{"num_key_value_heads": 3, "norm": "rmsnorm", "init_std_qkv": 0.0388, "optimizer": "muon_variant", "batch_tokens": [16384, 32768, 65536]}
Each number is 200 + 20 x the weight over the matrix's rms, rounded and kept within 0 to 999. Layers, rows and columns count from 0.

# k: layer 3 attention key, 96x96, rms 0.186, rows 77-93, columns 0-95
# q: layer 3 attention query, 96x96, rms 0.18, rows 78-93, columns 0-95
k77,186,183,185,213,213,199,181,189,210,188,168,209,205,208,185,230,200,179,175,205,189,203,188,166,201,173,162,193,176,173,225,217,227,178,198,204,184,194,198,198,192,242,204,228,223,186,213,201,227,167,203,205,160,211,213,199,205,172,175,199,235,186,177,214,219,161,151,192,195,187,192,187,228,221,193,198,171,215,175,208,179,170,201,199,216,246,192,170,204,184,191,190,232,196,199,192
q78,169,201,224,161,221,216,209,175,189,228,235,203,194,183,179,196,209,216,197,222,188,196,193,191,201,215,229,211,204,197,212,219,175,215,218,181,233,186,204,204,211,218,207,193,197,189,209,186,235,178,193,192,199,217,172,179,231,215,205,212,193,198,208,211,196,198,174,190,205,208,135,184,203,211,198,203,181,198,223,213,213,188,199,224,180,238,201,191,193,193,179,228,200,168,194,220
k78,176,184,224,218,173,194,205,206,219,217,213,212,227,151,194,222,209,242,213,204,166,182,192,237,199,174,207,214,221,176,210,212,186,182,226,228,179,204,186,173,192,194,179,170,173,201,220,200,172,228,203,214,203,212,223,206,195,173,184,165,203,198,182,181,201,203,186,189,197,178,186,223,188,184,215,189,208,183,206,190,216,211,221,190,210,200,180,231,222,197,182,192,211,212,214,234
q79,210,204,179,203,185,192,192,219,208,177,207,171,181,200,221,165,173,208,204,197,205,214,196,203,184,230,223,228,209,213,199,183,209,197,163,186,196,222,187,223,195,198,190,221,215,218,181,201,239,190,217,177,202,231,188,204,171,207,185,219,188,178,212,203,171,158,225,198,210,192,236,219,208,189,185,184,180,194,174,193,185,172,206,203,192,217,198,258,166,240,193,175,203,186,190,185
k79,192,201,176,187,222,196,191,219,225,196,219,188,167,195,201,173,199,193,242,218,166,175,212,212,196,200,227,227,229,194,210,209,218,215,216,243,203,229,206,205,217,190,220,180,221,196,193,217,177,220,196,174,190,197,231,204,227,184,242,221,204,215,190,166,199,189,175,210,190,202,222,179,207,195,221,215,191,204,213,180,212,225,214,218,233,198,228,199,199,212,190,193,186,221,192,214
q80,149,215,195,233,157,222,246,196,199,218,128,195,247,213,213,192,217,201,198,197,156,175,196,203,200,234,200,192,193,202,189,204,160,184,228,201,164,220,205,199,195,189,193,209,183,168,183,212,231,213,244,199,199,177,216,208,198,213,202,193,223,196,215,186,179,192,211,161,188,182,193,188,198,216,201,206,203,199,187,195,170,204,224,265,217,208,192,211,218,196,214,185,201,173,198,207
k80,204,236,189,216,176,187,192,223,184,209,180,228,216,203,190,200,191,183,209,193,212,220,222,213,215,228,171,199,193,186,210,194,167,205,220,220,152,200,195,197,195,173,206,197,206,204,195,228,214,223,215,202,223,191,212,221,202,180,188,167,213,188,213,212,241,200,245,208,229,212,208,250,170,203,184,200,158,202,203,233,186,201,217,194,173,207,215,183,202,227,203,180,202,239,202,188
q81,208,192,230,193,165,222,223,172,222,200,212,180,226,226,218,205,179,202,184,230,218,201,196,207,200,170,230,216,219,209,177,201,189,265,208,197,199,162,214,214,199,234,207,239,202,186,188,190,228,161,219,212,188,235,176,239,185,229,191,195,187,178,195,202,210,174,201,216,193,199,201,200,221,214,189,186,218,194,214,201,198,199,224,215,195,204,206,239,195,237,190,218,208,207,202,191
k81,182,257,166,212,180,198,194,231,191,196,189,147,203,202,212,209,211,169,171,202,193,179,179,213,178,192,195,194,202,208,194,245,172,199,199,221,204,216,177,190,210,226,201,213,192,190,198,190,161,216,189,215,151,199,203,223,209,220,164,205,136,181,160,195,217,210,224,215,221,227,224,229,227,235,215,213,211,206,187,211,215,203,181,212,236,198,178,230,191,218,194,232,218,207,232,201
q82,206,216,201,219,212,210,197,206,226,214,199,166,220,211,172,242,200,184,199,197,170,205,216,204,204,177,227,179,195,185,177,228,201,194,199,204,185,199,184,182,173,198,167,194,214,176,230,187,150,202,198,219,214,161,175,224,165,199,163,206,223,243,173,178,203,204,190,213,188,195,218,192,206,211,212,180,226,190,190,211,191,208,222,205,213,182,200,177,197,188,210,186,189,191,207,205
k82,197,184,192,199,197,196,208,199,208,157,147,199,206,229,210,194,206,183,189,197,201,204,220,209,196,214,176,190,186,191,188,177,204,190,216,206,200,164,206,202,184,249,206,213,184,188,202,198,194,181,222,203,211,201,185,193,185,197,195,214,206,208,222,216,201,185,193,211,216,214,177,227,191,195,196,225,193,225,223,224,199,158,202,181,206,209,192,223,209,219,202,214,217,182,158,199
q83,172,189,192,180,227,225,252,207,215,212,196,206,194,211,157,190,237,223,217,232,174,191,216,190,191,217,221,209,199,180,175,184,168,219,126,184,186,206,219,164,215,197,188,207,178,195,219,197,151,193,180,226,222,209,199,229,153,194,200,215,213,203,180,213,205,236,216,221,202,209,192,229,209,197,188,193,243,210,212,224,163,226,226,229,206,197,215,191,211,195,200,174,219,196,212,210
k83,169,240,204,193,208,225,197,183,221,179,163,179,212,231,193,221,209,181,202,177,218,157,208,213,192,233,202,199,154,190,191,206,187,200,188,218,182,205,191,198,192,165,203,218,189,185,169,207,221,181,230,187,177,189,178,157,202,204,198,212,238,198,173,184,211,234,229,240,209,204,224,204,159,194,173,162,220,209,221,196,219,176,225,197,211,202,189,186,230,188,198,200,211,196,192,203
q84,189,221,243,169,200,205,168,183,219,204,239,225,171,177,193,182,203,195,221,215,224,217,219,207,194,185,194,218,208,188,209,222,167,226,191,210,226,181,196,213,260,209,213,234,177,203,222,167,172,174,175,191,197,206,186,199,202,186,202,189,180,165,188,198,205,193,187,233,189,216,197,201,206,226,210,197,216,191,194,204,211,196,174,185,194,212,186,157,196,208,212,208,175,189,204,190
k84,181,173,219,192,189,212,209,201,186,238,235,181,192,227,193,198,211,171,150,187,183,175,214,194,200,168,224,176,179,196,191,207,172,215,214,162,224,210,221,186,195,203,170,182,196,205,194,193,154,188,218,227,184,167,193,227,185,205,172,208,192,208,213,204,203,223,178,188,211,196,206,196,179,231,191,199,238,195,185,210,167,204,166,206,239,167,172,180,240,180,186,230,180,180,236,205
q85,161,214,179,203,246,195,169,195,250,229,169,160,229,196,228,224,173,215,221,199,174,194,156,199,192,188,205,179,173,197,190,223,196,173,239,185,197,219,186,215,220,204,177,201,242,155,181,207,194,194,200,197,194,185,182,191,179,173,160,193,193,206,193,170,195,194,214,190,197,164,204,193,200,192,202,157,185,195,182,220,275,158,214,200,199,206,203,182,211,207,176,182,183,153,195,228
k85,214,178,207,198,197,155,213,194,231,179,223,224,206,201,199,178,229,225,236,215,174,204,202,225,219,227,165,234,185,176,205,177,171,195,223,215,181,167,181,204,177,207,201,173,190,181,207,191,200,218,193,207,215,207,208,224,198,168,179,233,159,178,216,164,147,169,186,216,159,203,188,237,182,229,191,194,189,196,203,199,185,188,180,171,206,182,222,197,192,207,193,210,177,197,216,198
q86,236,194,190,228,205,203,213,225,214,194,170,180,191,222,210,195,195,204,201,200,175,215,234,208,192,193,229,176,207,190,263,199,233,183,188,219,170,180,193,187,191,181,209,160,223,190,166,181,176,203,180,210,210,177,188,224,217,186,217,223,228,216,191,173,212,203,197,193,191,211,207,203,200,251,196,250,225,215,178,235,180,227,216,177,197,208,208,208,215,195,233,241,188,212,207,174
k86,193,210,203,213,191,185,184,162,219,263,205,171,175,173,192,209,223,201,209,212,207,186,203,196,195,175,209,204,187,184,214,198,209,211,200,227,212,139,175,185,178,210,215,212,186,167,210,190,224,206,211,203,182,220,229,169,233,159,204,204,219,188,182,259,199,182,178,212,210,185,245,202,210,224,220,209,205,171,210,212,206,241,208,189,221,162,208,203,193,223,221,197,175,211,182,202
q87,181,218,208,216,197,180,190,227,187,235,229,201,195,188,203,208,211,216,191,202,217,204,207,207,211,227,223,183,197,186,206,215,205,175,237,198,175,205,188,198,185,211,185,182,212,176,207,191,184,189,204,233,220,212,194,182,184,230,170,227,220,227,194,198,205,201,184,235,200,211,201,199,225,217,208,186,214,189,175,195,147,208,198,222,170,201,172,206,212,214,183,184,203,188,201,167
k87,189,179,189,208,200,190,196,186,174,173,175,201,237,221,202,196,181,201,184,211,193,176,195,198,186,214,197,210,203,181,203,179,204,211,198,203,217,193,191,179,187,191,153,209,205,154,214,165,205,196,194,201,204,172,212,196,176,176,218,198,212,221,266,213,205,162,187,218,196,201,179,180,165,201,172,251,230,192,178,203,222,173,210,205,216,215,174,216,205,220,203,200,203,200,199,193
q88,214,202,174,220,236,235,212,165,186,200,245,208,183,193,193,189,177,210,208,196,166,195,224,205,196,237,207,218,198,189,186,196,205,173,190,214,222,218,199,190,223,190,225,170,169,232,190,199,176,198,165,196,209,209,192,181,198,155,231,180,206,189,224,202,152,191,206,192,197,235,219,177,228,227,213,172,187,211,197,198,206,206,162,229,153,229,201,172,195,142,227,170,206,183,211,217
k88,218,190,218,185,173,222,215,177,229,197,216,215,228,204,216,214,202,211,196,172,196,196,226,224,227,203,199,178,202,197,214,172,229,214,195,220,213,201,223,213,196,187,227,174,145,221,191,195,249,241,192,186,224,205,190,201,186,198,215,175,209,204,214,176,166,210,170,189,198,192,204,213,203,202,192,220,172,187,192,213,156,200,235,196,171,192,203,217,252,206,199,215,182,200,213,200
q89,210,198,227,196,189,179,199,161,190,178,186,204,197,214,196,178,218,198,224,179,220,204,212,217,192,171,183,203,204,204,178,241,181,190,169,220,215,210,178,173,206,211,230,225,203,231,236,221,184,225,163,180,206,190,215,224,216,193,196,214,173,202,221,217,230,180,195,197,191,204,207,182,180,227,208,222,199,194,206,176,188,190,190,198,207,209,189,179,188,231,224,186,210,192,195,211
k89,177,200,206,189,215,199,202,200,153,212,202,222,183,227,215,203,186,175,187,196,213,226,202,167,184,202,186,157,196,220,167,202,192,178,216,183,239,203,200,168,205,191,202,164,188,190,193,197,186,177,218,198,173,182,191,244,198,233,169,211,198,209,221,226,187,257,186,178,204,171,173,180,179,221,201,197,185,217,212,200,195,203,192,182,221,174,193,197,240,169,186,203,202,203,187,176
q90,192,216,215,205,209,205,213,170,209,162,163,208,214,186,215,193,212,174,221,201,172,190,178,174,185,192,224,187,202,211,196,153,235,207,170,204,177,187,185,233,198,209,177,237,177,209,235,165,176,194,199,209,184,192,185,197,249,197,212,144,199,206,185,195,235,178,196,225,226,165,196,190,207,183,215,205,219,186,245,195,200,197,180,176,236,200,212,168,208,210,194,182,214,205,237,208
k90,215,205,219,201,197,191,187,208,219,183,211,185,225,218,175,203,195,174,212,185,221,231,227,197,213,197,173,196,216,206,211,185,203,200,211,174,188,237,188,200,211,173,195,201,238,213,225,202,214,175,247,208,184,187,244,181,177,220,187,232,216,181,197,225,204,214,188,184,257,178,235,195,188,157,216,182,218,192,220,218,194,235,160,174,211,204,228,201,191,198,200,200,213,180,228,191
q91,237,213,193,214,220,194,206,152,222,186,198,225,171,202,188,231,182,197,176,202,201,199,229,183,201,206,173,209,168,206,214,195,228,258,193,183,200,208,237,188,213,192,188,204,215,229,189,181,231,226,199,205,197,207,212,190,189,179,195,204,205,219,210,187,197,188,184,191,200,161,195,158,190,174,183,190,163,199,190,192,202,172,202,208,184,201,225,179,160,188,192,218,188,198,179,188
k91,229,208,194,220,168,213,214,166,246,210,210,238,172,190,263,215,220,184,178,195,191,183,173,206,181,219,214,207,260,173,197,180,238,220,224,220,168,185,237,213,195,207,245,198,197,185,174,211,145,231,206,186,202,208,185,190,215,168,213,185,212,214,173,186,232,202,204,164,195,214,198,214,217,193,202,193,237,139,199,215,213,174,181,209,182,205,190,228,213,205,197,187,201,216,198,227
q92,183,175,190,198,222,196,170,213,206,212,209,232,209,192,193,203,236,214,201,220,209,181,182,184,202,185,187,202,200,214,246,209,222,190,187,213,191,252,245,209,197,172,228,211,200,195,157,221,163,196,213,182,183,215,192,176,187,173,207,200,201,199,198,196,175,227,225,196,192,163,196,196,198,199,184,237,207,197,208,194,201,225,200,176,153,279,196,207,240,175,201,234,207,196,204,205
k92,183,218,193,197,215,195,208,177,224,235,212,227,175,205,202,218,212,220,182,271,209,184,179,217,206,250,225,209,177,193,191,182,199,225,217,151,172,165,192,209,173,203,173,198,188,212,224,180,213,233,202,196,236,232,248,199,205,168,228,199,210,176,183,181,164,166,227,188,215,194,177,231,212,175,189,173,169,165,185,172,198,219,200,231,189,230,192,186,211,183,209,168,234,226,253,201
q93,177,187,184,183,213,204,177,231,188,178,189,157,214,181,207,219,188,217,217,194,216,224,194,214,195,246,198,184,189,189,197,226,201,190,178,192,207,191,205,149,199,176,206,175,199,198,178,207,180,171,193,225,193,217,215,181,172,212,192,220,200,224,199,180,179,233,236,184,195,233,186,195,185,223,185,180,222,201,191,176,195,200,229,239,194,198,188,239,207,229,212,185,190,204,210,165
k93,169,197,189,198,230,230,186,200,209,195,222,223,212,214,183,184,206,221,221,200,205,170,209,190,185,187,251,167,220,194,212,172,190,206,168,207,247,198,214,210,231,191,183,212,191,203,188,227,244,199,171,177,184,183,179,217,164,172,218,232,202,192,173,198,191,201,217,190,158,230,179,194,152,206,212,205,205,205,207,209,192,193,188,226,187,199,203,199,207,202,207,176,177,193,219,181